From a checkpoint of a small transformer trained on Wikipedia: no biases in attention or MLP.
Each number is 200 + 40 x the weight over its row's rms, rounded and kept within 0 to 999. Layers, rows and columns count from 0. The size before them is the row's rms in percent of the matrix's.

# layer 4 attention query, 640x640, rms 0.0866, rows 0-21, columns 480-639
102,164,188,221,256,216,229,139,146,216,221,249,200,230,253,216,189,212,297,195,222,197,126,209,226,160,144,232,241,258,199,221,226,224,168,197,84,213,148,246,156,238,219,200,176,241,128,288,238,184,239,242,225,221,147,236,188,210,162,209,225,194,164,180,168,185,198,184,174,132,265,256,171,238,213,183,166,203,231,176,195,254,197,170,224,206,191,147,232,221,213,179,217,159,139,250,197,225,267,258,161,190,170,243,194,238,156,239,184,187,224,173,275,237,159,206,292,233,236,216,153,309,251,175,225,207,223,163,235,203,216,227,244,231,246,161,218,132,132,178,234,243,204,188,168,269,239,270,240,218,132,261,169,243,204,247,182,259,223,187,243
084,216,164,219,217,172,213,189,163,233,165,161,196,164,172,183,201,190,264,176,208,160,169,202,229,134,210,196,240,152,188,228,213,240,215,198,254,268,191,229,213,94,210,175,157,216,142,263,170,161,196,165,72,196,240,222,177,207,206,125,171,182,154,141,162,251,153,206,187,282,146,250,239,260,242,247,219,198,257,210,243,185,177,164,227,163,165,181,233,224,216,246,258,158,283,140,232,263,250,183,196,211,196,152,194,276,208,157,144,157,138,213,160,262,169,204,199,268,154,215,214,256,203,129,156,264,212,223,209,207,191,197,224,274,268,212,120,193,109,224,215,155,224,153,185,182,191,185,163,220,239,235,203,243,213,213,210,219,219,166,213
080,205,207,218,227,257,231,177,163,157,190,169,209,164,258,234,254,269,215,199,186,209,194,225,185,184,243,155,202,190,211,191,257,217,122,185,217,228,86,221,157,205,279,198,248,184,188,286,182,158,109,253,115,189,151,231,236,190,262,174,258,211,168,203,232,211,195,157,248,227,264,227,209,163,252,236,210,184,221,158,199,262,205,257,146,265,260,223,222,213,178,231,201,171,158,247,86,257,136,196,199,232,180,181,249,90,167,241,151,234,263,151,232,186,285,225,207,222,135,232,228,251,179,267,118,248,178,206,133,190,192,175,193,211,189,210,210,171,229,209,278,218,141,260,261,220,228,197,204,283,183,146,98,210,224,304,169,145,159,116,125
089,246,160,279,175,192,195,197,172,205,198,256,202,206,174,203,157,179,250,63,191,193,141,220,220,185,143,154,250,232,129,165,174,144,197,174,155,182,162,192,213,209,204,171,198,237,94,264,226,177,298,234,292,174,120,248,182,193,206,164,229,190,248,197,155,232,163,205,189,244,223,216,164,221,168,145,224,190,215,146,175,215,135,178,252,195,219,227,151,229,140,152,208,229,156,233,211,214,230,201,170,232,162,190,246,150,283,212,174,195,201,158,167,187,187,217,238,241,302,150,193,260,223,154,263,170,151,153,257,142,219,163,248,214,238,193,194,202,137,94,208,133,250,158,153,190,192,206,215,193,241,240,228,215,230,165,211,269,203,195,270
090,207,239,189,193,244,175,253,144,102,221,250,202,179,159,229,202,152,187,204,227,291,214,193,171,261,171,203,148,161,195,132,185,196,235,225,210,213,243,260,197,196,128,152,220,243,238,155,159,165,281,200,210,159,223,163,159,243,214,211,167,180,165,187,199,278,240,219,115,147,188,150,172,164,207,223,174,212,190,205,202,208,203,204,157,195,187,199,213,198,157,140,312,214,228,160,302,270,226,199,211,179,301,173,137,217,187,230,131,270,195,185,165,113,205,184,206,117,273,196,155,160,148,215,212,186,193,148,155,222,210,188,204,210,195,114,152,262,216,187,165,187,222,219,196,216,199,146,168,185,148,227,190,184,152,207,194,202,272,177,202
089,182,183,167,241,147,212,170,165,202,183,195,236,212,205,126,170,174,202,207,147,196,219,224,176,119,139,186,119,141,193,167,252,207,270,175,200,248,204,207,189,118,197,189,245,231,180,187,208,261,216,224,199,163,199,265,183,223,193,236,158,196,141,171,170,165,176,213,167,169,224,165,204,124,162,150,148,232,197,188,159,208,112,229,255,183,203,235,207,154,160,279,265,263,233,193,215,233,239,226,239,215,137,231,125,237,218,178,189,237,152,232,144,234,213,249,207,191,238,209,216,132,219,95,203,212,176,182,185,221,207,163,205,219,253,196,221,195,162,187,177,204,211,187,209,165,156,215,256,256,195,215,237,187,135,170,237,156,261,201,242
088,176,95,161,255,151,163,129,192,187,227,181,265,173,227,273,127,222,174,169,214,179,224,251,134,138,197,136,242,201,209,243,144,206,122,210,181,166,197,231,207,165,269,257,173,250,142,152,218,177,228,147,178,197,250,236,240,234,196,187,202,208,153,260,256,131,251,175,156,175,244,261,124,190,177,201,239,199,203,203,223,164,207,167,256,168,203,188,294,199,229,266,204,130,175,202,206,190,245,213,249,230,225,156,128,242,301,275,193,234,202,218,187,236,188,172,257,170,173,274,221,135,294,244,122,224,201,275,222,223,207,284,150,236,222,157,236,296,205,153,167,159,182,200,188,146,244,247,196,234,116,158,232,172,209,216,161,223,175,197,200
092,194,226,210,216,186,228,206,233,155,147,130,162,191,208,277,202,114,136,287,170,184,235,199,191,211,243,176,217,236,225,158,131,235,211,148,214,224,170,168,214,198,248,233,191,191,200,221,197,173,142,211,212,158,219,202,271,209,221,199,204,218,209,192,145,159,222,166,170,222,196,222,217,223,175,193,216,272,142,240,225,172,220,180,155,162,222,237,271,168,154,222,216,215,155,238,116,264,173,125,252,249,208,221,189,203,210,218,195,173,163,235,135,136,234,155,179,335,183,215,199,213,170,267,191,300,187,181,229,148,207,175,163,218,171,238,199,219,183,193,153,229,245,272,247,190,194,212,246,200,260,165,101,172,213,179,188,198,210,209,195
095,134,205,203,159,166,203,147,195,180,214,224,188,156,188,249,87,185,178,177,179,180,231,254,282,222,173,177,143,174,122,156,241,221,176,214,266,263,180,201,244,193,205,184,212,131,228,203,187,209,176,154,255,167,272,215,203,233,166,169,144,228,238,257,167,326,252,243,238,170,259,154,161,112,180,193,242,206,155,154,236,186,184,231,269,226,207,213,206,235,286,201,241,199,197,195,292,173,163,214,150,215,233,177,201,206,240,183,206,221,197,243,240,173,181,181,199,175,175,254,303,164,163,240,158,130,259,205,249,202,240,179,259,205,236,217,230,207,205,173,149,182,242,124,163,270,205,119,180,182,219,188,218,165,159,209,220,140,239,238,229
093,180,231,144,199,199,200,216,265,175,257,139,197,196,132,189,173,181,114,222,208,197,177,243,193,260,207,170,171,144,215,192,155,198,196,199,206,165,237,167,165,185,212,195,233,141,196,128,232,192,170,183,170,181,222,262,245,205,179,196,195,188,266,192,135,249,230,301,219,208,201,150,167,176,135,166,163,207,224,185,239,195,177,216,150,227,196,259,189,223,241,187,130,210,203,172,185,205,227,221,175,222,207,171,169,198,213,168,179,156,155,181,252,120,209,197,125,217,205,220,189,176,203,205,256,235,239,186,199,214,176,211,160,224,218,154,254,141,288,173,117,72,233,194,191,230,192,193,227,247,305,219,149,191,200,201,184,157,242,230,152
085,161,229,204,139,198,235,178,203,109,192,150,215,174,185,233,142,214,176,228,201,121,191,154,188,196,234,172,261,185,213,218,208,245,240,207,218,145,163,162,235,176,224,197,234,191,212,161,213,117,218,185,150,231,210,170,163,192,194,218,143,93,150,176,187,123,128,178,156,166,212,168,194,111,171,200,269,158,181,136,165,218,196,176,147,218,154,173,179,105,219,224,140,112,147,156,204,172,221,213,205,210,82,127,110,209,211,183,224,219,185,268,150,222,159,170,176,221,171,179,144,176,234,218,200,227,149,247,181,177,272,237,224,210,189,161,239,222,206,221,211,200,141,223,271,118,201,239,195,168,119,283,189,147,208,234,184,248,222,219,277
098,152,183,269,127,204,218,107,171,117,200,228,226,226,162,186,197,201,210,197,139,178,175,171,184,174,247,191,212,189,190,234,174,245,157,260,121,228,201,232,210,195,202,201,169,243,211,219,171,153,116,249,187,191,199,219,194,238,180,188,177,137,227,230,247,207,158,244,206,159,243,167,120,146,218,246,185,119,195,245,212,131,220,204,227,181,171,164,223,218,192,174,245,233,291,176,160,184,142,242,219,258,158,253,162,209,185,245,151,91,234,183,213,202,213,234,187,224,123,197,185,221,210,275,76,268,247,229,185,147,239,169,231,238,196,229,205,239,172,222,223,259,206,251,147,210,133,218,220,194,179,216,157,138,142,191,194,146,186,205,267
090,221,77,193,205,266,163,130,197,223,262,142,199,243,212,235,187,183,214,191,216,176,200,204,233,179,215,230,215,211,201,224,136,128,281,189,168,168,235,210,188,152,148,257,229,216,210,199,277,232,112,124,189,170,216,193,209,165,200,168,185,223,231,158,163,249,215,193,170,161,221,198,113,266,163,256,125,214,175,165,189,205,266,224,155,155,215,212,272,153,134,218,233,197,205,149,202,211,172,206,140,214,171,229,183,197,148,236,234,257,159,138,173,172,233,219,183,249,267,206,136,210,255,130,197,202,156,210,183,250,178,205,217,273,187,230,204,289,167,206,207,260,283,237,226,157,178,286,225,219,142,241,105,221,174,213,173,180,218,216,143
097,244,165,214,251,135,182,224,252,204,224,217,244,257,193,202,206,199,204,240,213,196,310,222,192,181,168,185,201,218,182,173,155,179,208,162,145,205,287,205,273,255,166,160,179,132,221,199,218,225,184,192,251,237,244,152,213,147,215,239,250,191,180,178,126,220,216,169,177,178,129,256,205,211,167,166,178,240,194,158,192,148,138,144,175,229,215,220,252,156,217,209,197,242,160,232,122,193,193,253,241,193,186,284,240,85,184,302,234,241,207,198,169,220,196,246,203,219,250,210,167,174,232,252,268,215,248,259,118,241,145,180,213,167,207,201,188,220,191,225,226,109,202,211,238,164,191,239,210,220,202,179,170,204,205,248,197,267,230,202,222
090,254,297,274,217,164,210,198,197,154,202,275,189,188,207,299,111,180,161,201,230,201,216,170,222,241,244,194,148,229,173,230,258,174,251,79,163,190,232,211,195,151,205,224,141,212,177,229,233,208,160,178,271,270,179,204,208,184,210,189,196,185,122,175,240,180,213,185,296,134,146,208,225,200,193,175,191,184,197,165,144,205,270,198,199,139,178,182,176,197,223,207,192,271,164,224,155,199,201,185,193,222,220,157,301,156,205,210,173,153,178,140,245,205,169,232,207,204,236,228,139,145,213,135,163,173,224,228,229,235,205,208,205,223,183,141,155,188,263,193,261,229,193,160,155,142,211,181,260,210,208,170,248,197,212,215,228,164,188,195,180
090,207,218,138,199,211,240,187,205,126,163,130,224,237,195,180,159,247,201,124,142,272,222,216,137,153,176,186,271,164,210,199,150,169,185,248,223,157,187,217,194,263,226,220,190,194,260,179,211,135,237,225,191,184,230,172,251,105,207,214,187,159,253,172,268,191,206,178,215,139,192,230,178,173,293,223,182,205,236,159,178,232,216,270,119,225,187,271,187,213,232,182,226,236,165,324,206,189,182,181,195,189,192,178,222,178,154,187,229,292,200,256,162,233,216,142,187,148,221,215,241,234,187,269,183,215,148,194,63,232,205,158,196,209,202,197,203,230,184,219,208,183,212,223,151,201,163,193,218,261,239,231,206,118,237,265,197,189,145,256,158
098,210,165,191,266,184,241,193,156,224,198,195,208,229,174,231,202,159,128,187,96,212,131,302,198,186,191,190,155,187,189,226,182,260,161,226,162,255,159,241,189,213,224,225,156,132,266,209,209,166,230,202,198,173,174,270,215,219,166,158,166,191,172,205,194,189,202,191,296,194,195,179,192,158,230,175,194,235,176,262,229,245,173,184,159,210,216,197,238,170,225,220,141,193,133,186,151,173,245,189,168,221,221,181,216,257,190,217,115,221,127,279,174,268,252,240,209,87,249,207,210,155,201,192,132,159,150,215,164,197,159,209,221,202,175,155,176,238,187,170,190,202,141,129,253,113,202,191,161,260,227,242,160,163,245,281,249,189,160,162,209
095,175,175,286,243,281,201,133,236,201,174,170,208,161,226,128,154,160,235,145,199,234,167,196,159,200,181,200,193,189,148,201,203,153,245,189,208,194,285,207,135,177,142,177,199,198,117,173,201,210,217,222,207,226,177,206,274,203,180,193,198,185,226,198,177,224,188,220,272,211,195,161,196,181,136,168,217,193,174,219,212,216,235,235,251,114,207,159,181,228,157,126,291,171,287,102,254,245,159,157,191,226,164,138,157,190,245,200,311,158,167,135,138,205,203,212,257,278,132,224,138,165,148,192,189,193,189,172,178,194,272,237,210,196,256,239,219,167,184,216,197,229,247,96,150,250,196,149,181,111,258,188,154,202,207,90,154,231,259,253,218
092,232,224,274,171,196,258,199,223,198,179,318,154,170,179,194,181,168,204,165,209,199,114,234,287,221,183,203,184,174,196,219,211,164,190,133,248,140,186,106,168,189,188,156,252,200,153,161,210,173,183,227,240,248,185,204,236,186,221,157,160,158,234,192,177,238,162,189,110,198,242,233,215,205,263,139,234,184,182,195,139,222,182,212,249,204,151,154,160,240,139,169,220,240,215,308,275,224,176,124,198,182,178,268,211,145,208,192,127,193,199,220,249,219,165,229,276,167,231,233,139,219,171,202,238,124,195,144,273,159,192,223,199,234,258,209,218,185,191,195,203,236,238,269,208,233,185,174,163,189,245,228,173,268,143,180,98,205,212,100,198
091,192,235,205,223,269,176,118,207,197,167,236,226,216,243,188,218,238,176,179,247,176,197,200,176,236,140,201,275,169,202,236,198,135,209,240,198,176,105,212,118,164,187,224,225,205,139,210,289,176,157,159,239,169,221,222,180,179,202,170,212,217,143,161,172,135,254,175,217,110,161,205,208,205,228,326,221,88,216,232,216,191,196,238,235,187,191,184,258,212,238,194,201,122,127,196,241,224,182,228,246,221,227,151,226,223,196,218,204,228,175,251,144,248,207,223,206,209,214,231,292,212,234,256,146,262,171,272,228,229,186,191,120,252,164,260,258,195,173,143,196,229,182,129,101,174,226,260,232,176,202,142,225,172,208,244,180,177,213,215,205
091,280,232,160,168,283,205,170,259,183,276,221,261,153,225,216,259,236,223,184,186,132,197,126,167,239,160,155,175,201,287,129,213,285,244,244,168,191,188,191,92,237,199,165,209,238,149,229,161,206,239,176,190,173,242,209,220,255,181,201,274,205,252,206,219,224,249,213,187,202,205,276,245,193,196,237,187,235,210,195,230,154,121,194,197,190,139,201,214,177,118,147,217,194,131,149,186,160,250,203,176,166,142,256,105,154,184,199,210,163,170,191,193,216,208,243,166,222,242,202,169,208,169,250,205,213,187,274,168,195,217,236,192,186,219,164,155,171,201,179,235,222,133,292,160,148,84,215,238,237,226,256,154,201,157,276,125,218,194,173,207
086,173,191,200,204,232,174,249,186,185,235,169,191,227,228,210,146,236,229,222,219,191,165,127,144,182,220,258,149,206,203,228,268,244,214,165,210,197,175,227,217,194,168,195,66,170,223,252,161,316,200,253,238,234,190,213,236,163,152,208,196,250,205,185,252,177,206,224,150,176,231,183,213,191,218,193,174,223,218,236,189,153,279,145,238,202,220,175,141,192,238,244,203,195,235,206,168,201,179,234,284,186,185,215,243,282,165,258,221,156,154,214,179,199,221,73,217,197,186,251,142,269,141,219,130,243,198,205,203,195,227,140,153,186,206,192,165,220,175,211,261,228,116,160,112,246,189,314,193,177,235,181,218,226,186,155,218,155,194,189,185
# layer 4 attention key, 640x640, rms 0.0855, rows 0-21, columns 480-639
101,196,240,178,236,188,179,149,123,215,272,228,201,201,118,220,210,161,168,240,181,161,220,162,146,204,164,283,209,251,227,186,155,154,203,206,205,222,235,221,178,220,196,185,238,189,123,220,250,169,235,223,231,224,201,144,178,157,278,119,198,210,116,190,211,226,187,143,179,139,188,181,260,209,191,222,209,289,262,214,210,172,203,187,172,175,238,157,191,157,179,166,174,133,142,184,207,159,241,192,174,170,170,185,201,270,213,193,233,212,254,130,271,179,228,223,183,152,258,107,123,186,198,159,259,215,148,186,260,192,142,232,187,146,186,148,236,110,232,211,246,285,149,176,187,176,172,241,222,181,155,269,184,257,181,240,217,211,180,176,194
098,183,153,221,142,171,258,272,288,194,150,206,170,217,212,94,245,214,182,168,220,207,268,226,184,228,220,181,208,205,193,143,238,218,216,165,135,253,212,214,183,164,171,135,214,163,247,166,129,263,185,133,232,170,185,256,186,237,212,228,179,266,246,239,239,185,156,230,257,198,177,228,238,90,157,265,214,171,220,157,187,97,186,215,260,227,227,156,191,282,246,205,148,201,243,254,221,229,141,163,182,180,160,239,257,173,199,144,191,187,242,258,156,198,240,140,199,284,264,171,217,173,155,229,145,209,219,152,202,129,178,181,192,187,156,144,242,247,212,192,178,190,259,159,189,244,242,167,210,154,206,180,236,160,207,107,259,163,226,225,204
084,279,191,111,221,221,175,281,210,184,219,56,138,172,238,176,256,158,196,184,260,159,232,167,206,155,193,222,176,190,217,226,150,195,210,251,256,268,168,149,209,179,192,228,162,228,276,157,216,226,226,201,142,250,195,127,213,216,197,165,134,124,223,191,269,202,203,217,238,196,139,153,211,212,212,227,168,166,143,216,150,180,204,267,147,262,162,240,184,210,181,215,208,235,191,150,163,153,251,147,240,195,281,219,221,240,188,209,187,266,168,248,251,189,247,146,174,196,142,216,257,163,201,233,166,117,190,202,190,182,241,227,167,145,225,208,155,211,206,131,160,87,181,161,226,166,193,210,277,280,179,232,283,192,145,198,181,141,205,179,171
094,201,252,200,221,245,163,193,203,143,194,207,234,164,165,284,276,215,177,233,141,208,168,187,182,200,192,223,164,218,203,228,173,228,254,240,143,137,250,242,209,273,186,206,248,180,145,193,181,188,154,160,217,130,266,229,225,242,281,213,268,194,150,182,174,272,182,179,169,178,244,184,222,212,169,228,225,254,265,215,170,215,192,154,193,128,239,139,225,225,228,185,168,157,263,184,152,194,263,227,180,194,146,182,195,204,165,246,194,174,224,220,173,174,207,251,186,246,180,190,146,186,252,188,236,185,220,242,239,213,143,209,190,226,193,156,172,191,230,267,214,234,155,222,182,178,223,194,237,183,184,183,128,201,209,236,206,177,180,247,203
088,208,225,239,267,126,193,165,233,244,252,194,237,174,205,279,218,189,236,207,210,173,204,222,235,190,173,173,233,203,180,203,235,271,193,222,223,60,211,245,207,232,280,240,215,211,153,171,182,225,204,181,225,174,171,226,188,214,232,163,170,143,252,237,164,217,237,154,243,145,277,209,173,244,230,259,144,208,194,220,182,209,177,174,176,215,227,205,244,207,84,232,272,217,165,228,162,178,185,249,215,197,150,197,233,191,220,165,219,150,228,101,194,245,236,212,260,141,122,223,153,238,204,160,167,227,232,250,234,248,202,210,248,207,260,256,226,165,214,169,221,265,173,206,172,157,233,227,238,145,150,199,156,251,273,288,209,228,205,155,234
091,210,175,187,103,192,199,192,171,178,223,176,178,210,141,168,224,145,215,186,241,198,180,174,191,279,231,204,210,188,186,312,219,254,125,165,200,146,218,230,256,181,231,198,193,233,209,196,215,176,237,194,196,244,255,199,205,150,220,265,189,235,309,224,185,231,198,181,236,227,231,190,220,126,169,301,151,253,247,211,228,185,121,239,235,201,164,166,258,256,224,140,139,173,245,181,218,239,149,126,143,152,152,215,222,168,173,181,287,151,223,149,180,150,214,159,213,196,134,244,239,223,156,166,237,198,205,146,180,239,135,234,209,193,228,138,207,193,200,203,204,156,174,244,201,289,245,175,221,229,203,214,234,224,218,198,185,167,210,250,224
083,194,273,127,195,184,232,186,172,221,190,215,198,165,173,192,196,235,117,208,205,224,156,193,222,309,150,166,215,196,244,254,270,247,222,183,124,194,197,213,201,179,235,159,130,248,123,180,222,270,177,207,280,188,173,168,133,164,174,204,150,236,249,200,215,205,166,190,210,167,198,238,278,144,225,205,182,245,149,224,183,250,135,235,183,227,143,237,172,235,212,211,155,209,225,157,220,198,188,220,254,179,189,196,221,127,149,197,260,142,251,160,148,163,180,270,187,196,233,221,108,227,181,162,223,233,178,170,223,238,174,219,261,208,102,286,190,133,269,254,149,227,181,220,182,237,200,204,187,189,274,252,224,179,223,203,173,223,189,230,219
092,229,146,189,199,235,234,177,202,181,193,226,214,260,217,102,186,218,216,202,229,185,160,217,192,205,223,238,214,235,180,279,243,207,196,151,274,184,173,167,219,113,289,164,229,250,214,252,136,213,147,150,151,271,126,145,200,155,256,161,126,237,204,204,188,182,255,268,230,270,189,236,203,183,230,205,205,193,173,183,202,193,251,195,106,204,171,195,200,240,245,223,166,159,278,189,249,210,200,200,193,260,261,202,190,155,170,162,237,207,205,206,271,260,158,230,206,207,216,166,245,230,192,153,268,173,231,215,248,137,168,179,144,221,171,171,200,235,185,256,178,156,190,232,245,170,170,247,119,236,183,227,244,190,174,195,118,242,247,166,186
093,181,198,223,228,99,142,163,194,197,222,254,164,162,189,185,184,218,214,187,197,171,224,240,195,226,216,180,152,228,192,287,200,255,167,241,203,141,209,239,193,224,227,227,132,177,182,192,106,203,184,125,200,306,144,177,166,168,258,222,235,311,185,171,244,231,194,167,172,108,243,181,240,168,168,214,175,212,123,248,162,311,200,241,237,171,209,237,198,167,174,149,203,201,245,220,196,191,240,123,201,158,190,228,168,162,248,248,238,170,189,203,236,173,154,196,205,230,208,127,213,224,169,133,182,236,224,167,201,156,124,254,139,226,151,172,167,211,210,300,170,261,236,286,155,255,245,188,186,218,258,253,168,169,227,148,215,198,246,246,324
093,280,200,196,139,185,231,191,217,304,199,204,248,208,231,209,232,232,234,227,203,176,229,229,191,189,119,213,182,263,180,184,150,208,129,203,239,178,205,181,255,176,174,113,192,262,153,252,270,230,211,194,173,201,237,193,221,224,272,229,209,147,167,231,159,205,135,167,149,182,238,155,222,212,248,153,171,214,194,175,222,211,156,206,132,224,163,213,173,249,277,169,195,157,177,229,132,196,199,281,231,179,226,193,177,160,95,180,155,236,129,206,111,193,223,201,258,181,167,174,160,102,172,229,163,197,215,190,89,204,173,206,189,237,212,203,158,134,180,173,293,158,166,240,195,188,167,206,137,175,196,225,246,202,233,159,258,187,222,144,179
090,219,150,152,182,239,138,203,213,242,187,269,184,203,244,185,229,209,241,185,282,191,239,227,181,254,191,226,181,206,169,176,235,174,192,215,174,222,287,214,209,180,221,185,170,165,226,181,176,206,213,195,291,191,248,154,181,184,131,201,214,168,236,186,228,229,213,120,260,185,133,228,160,195,168,157,180,248,281,257,208,164,173,267,225,191,228,188,227,242,206,158,218,205,147,185,163,195,253,156,213,224,255,201,224,185,166,150,157,129,187,135,228,143,186,150,190,211,244,187,265,127,179,208,203,208,186,171,181,258,189,243,230,219,207,215,290,254,266,152,170,223,181,250,241,243,185,217,123,290,264,200,141,166,222,220,209,194,144,224,225
096,142,186,189,260,266,215,237,166,237,213,203,192,163,186,237,198,263,249,192,213,224,219,179,268,185,164,200,187,215,281,157,199,93,84,143,159,227,201,231,231,198,176,146,200,177,233,233,233,206,237,270,230,209,238,150,227,229,157,202,189,178,183,146,140,262,226,135,131,193,200,253,176,216,215,164,252,233,134,193,191,200,197,254,260,225,219,188,209,228,250,220,215,158,171,107,209,209,213,112,66,264,230,205,211,149,153,199,200,185,126,206,291,226,140,131,122,220,232,170,186,141,150,281,222,156,211,209,222,162,146,176,211,220,165,231,270,158,177,218,151,225,209,258,239,219,263,244,181,242,217,254,149,133,279,244,231,265,112,236,142
094,166,330,278,163,207,182,188,188,179,191,202,213,212,232,196,231,201,206,232,168,155,251,248,181,222,179,219,213,199,125,182,218,192,220,221,274,216,198,188,179,193,225,155,199,197,177,173,194,129,168,235,153,206,182,169,174,260,221,138,246,162,247,167,250,198,168,350,193,189,165,190,186,295,250,137,180,161,242,203,275,195,168,222,216,196,293,182,128,151,224,187,223,182,98,201,211,178,164,130,310,189,153,165,246,122,225,200,154,184,173,202,168,207,220,174,210,222,127,263,260,260,155,202,154,208,202,196,285,116,226,183,164,197,265,234,252,209,236,184,253,222,222,124,182,167,193,234,217,272,170,268,213,239,189,205,193,188,204,145,268
095,183,283,277,182,212,174,138,150,93,211,331,133,161,173,192,172,306,217,224,170,197,245,128,173,128,258,130,131,196,254,192,287,138,245,236,156,241,121,195,232,189,214,218,223,255,205,167,230,174,242,157,196,228,194,227,193,137,236,239,177,259,255,176,177,190,199,173,246,216,175,189,226,141,159,191,199,139,226,250,160,248,231,175,182,197,179,218,243,216,276,185,134,204,212,154,162,259,200,221,209,208,178,174,226,215,227,195,206,254,259,248,241,285,162,248,164,209,224,195,135,171,221,218,204,202,264,208,117,164,190,194,237,239,207,202,273,196,251,273,157,137,209,226,209,216,213,121,249,183,192,232,264,215,215,230,95,241,173,218,165
097,150,239,156,206,221,197,168,155,184,123,168,190,132,194,129,111,258,191,225,220,186,232,154,179,188,223,167,148,137,233,188,163,185,228,213,230,267,180,208,208,290,182,197,175,192,179,160,206,233,198,198,179,160,179,208,197,205,140,217,214,198,209,182,239,203,232,163,194,236,177,237,169,238,178,251,233,156,236,187,186,182,240,201,279,141,188,234,234,139,212,168,157,226,210,168,217,212,162,175,164,148,176,135,228,246,181,205,139,273,342,294,166,217,172,173,219,149,193,241,143,182,134,199,111,194,194,213,178,209,243,179,246,191,222,275,257,260,180,207,165,179,193,199,211,167,263,204,181,187,201,210,265,182,167,140,264,248,138,147,164
089,185,138,243,202,196,251,204,225,206,196,246,188,250,222,248,248,240,201,264,305,216,269,257,200,283,217,191,243,207,240,218,269,136,114,256,183,249,211,237,223,209,195,201,255,165,251,223,180,262,225,199,149,176,178,327,185,183,194,234,231,204,103,210,225,147,202,204,206,185,174,253,206,214,214,164,231,195,160,199,194,230,180,216,224,182,173,181,173,294,212,213,178,239,196,153,130,252,194,277,260,186,235,217,277,163,160,159,180,238,223,214,273,217,193,148,159,204,249,183,172,212,179,217,196,227,78,228,286,198,214,223,236,177,208,192,186,124,157,209,225,155,182,255,174,198,163,193,293,209,159,186,140,201,229,204,237,220,206,166,197
097,208,253,184,266,170,163,221,247,267,164,195,194,142,182,210,244,223,158,141,219,127,142,195,228,217,222,229,198,234,230,195,188,251,252,198,226,148,176,138,233,168,264,201,244,258,258,186,234,172,182,189,184,316,177,192,209,199,286,180,195,145,147,222,246,169,210,202,162,158,232,176,179,222,273,196,182,218,247,128,181,177,270,238,228,223,163,260,172,146,186,286,167,149,239,223,194,165,170,158,169,211,238,259,181,180,128,272,242,189,189,171,232,222,208,176,304,144,21,237,167,243,205,222,228,207,156,254,195,237,216,173,183,218,188,192,160,254,230,261,170,234,191,191,202,210,273,205,185,130,157,235,197,211,127,199,176,141,183,207,216
097,236,123,264,169,230,219,188,209,144,254,120,146,189,254,223,243,154,197,174,101,194,170,226,178,288,182,228,188,171,114,166,258,206,209,188,163,179,182,216,169,180,241,169,141,192,231,288,106,180,208,253,181,176,208,201,240,210,176,259,164,190,196,214,205,141,209,195,209,289,225,210,167,222,269,177,245,217,209,212,197,162,247,178,239,236,279,162,193,200,134,185,250,203,165,288,241,192,201,195,167,166,171,197,203,217,184,191,116,221,225,205,181,216,182,184,210,126,265,200,146,205,152,227,236,156,236,200,196,182,168,213,198,147,158,138,272,157,244,151,170,168,198,207,142,245,250,200,243,150,196,156,128,253,245,239,196,197,180,198,163
092,253,137,196,215,232,187,270,154,220,147,195,288,273,168,313,216,242,210,224,266,228,256,260,234,162,211,155,161,251,230,226,138,238,190,261,223,251,154,175,266,272,166,198,201,212,224,221,228,156,159,190,257,167,162,262,145,232,159,173,290,178,237,252,203,172,233,167,198,108,184,168,265,178,285,214,181,121,152,216,176,206,212,164,249,201,221,162,214,214,204,141,183,265,199,206,233,237,184,195,215,146,132,167,81,151,243,207,171,189,215,235,219,196,155,215,183,236,244,201,253,231,174,168,162,221,243,203,208,188,208,214,132,126,208,190,200,256,189,257,197,206,233,238,154,223,168,235,208,163,309,206,279,145,218,193,268,176,227,196,203
096,182,168,161,163,198,197,143,192,185,178,187,219,165,211,206,237,240,149,188,241,197,138,231,139,244,204,158,178,161,216,249,221,275,208,227,176,170,201,231,170,153,242,212,229,269,153,102,176,189,237,267,150,176,152,195,185,201,178,237,261,238,192,232,148,151,172,199,130,163,181,311,182,201,209,222,216,274,253,251,163,272,194,169,231,182,256,110,175,192,208,216,215,228,161,163,248,209,203,140,247,209,238,204,232,264,180,143,164,242,200,189,214,230,215,219,138,177,208,281,238,182,223,178,250,222,292,127,200,218,179,230,230,152,158,208,179,244,275,193,194,204,199,272,281,144,114,89,209,227,150,185,140,237,184,215,181,234,195,174,206
095,192,109,226,215,131,205,208,86,246,245,172,163,240,144,234,153,208,198,181,112,228,221,130,169,142,242,237,287,222,215,214,184,220,150,266,179,218,232,170,211,124,240,181,156,197,177,177,229,207,238,256,182,164,114,230,179,193,118,226,170,192,192,246,168,204,133,171,212,195,243,215,208,258,210,209,256,240,223,266,198,226,156,239,197,225,231,265,151,128,280,162,174,183,187,165,248,218,284,269,233,188,184,178,144,170,165,211,166,167,148,146,228,206,164,191,241,165,229,184,168,132,211,149,124,186,160,181,200,191,76,256,198,233,228,198,220,151,252,184,177,199,147,141,147,240,284,199,277,187,255,189,187,166,181,227,230,258,273,267,293
090,198,173,135,162,180,151,119,151,184,151,239,112,178,181,134,216,274,192,184,209,259,158,147,239,187,133,139,232,156,249,181,201,158,282,196,235,272,144,193,223,154,243,162,180,241,150,238,262,206,179,159,251,138,216,285,148,243,279,218,253,193,216,179,147,146,136,224,236,167,155,225,182,195,190,255,234,177,163,240,212,192,165,217,160,254,212,180,184,224,256,213,189,204,179,163,238,289,184,186,203,165,187,149,213,247,168,182,207,248,210,199,218,286,224,238,205,205,224,137,186,159,223,230,172,255,209,204,238,190,197,247,204,186,166,151,199,241,169,252,224,247,233,173,236,179,235,270,142,177,220,207,243,199,186,279,165,159,130,241,157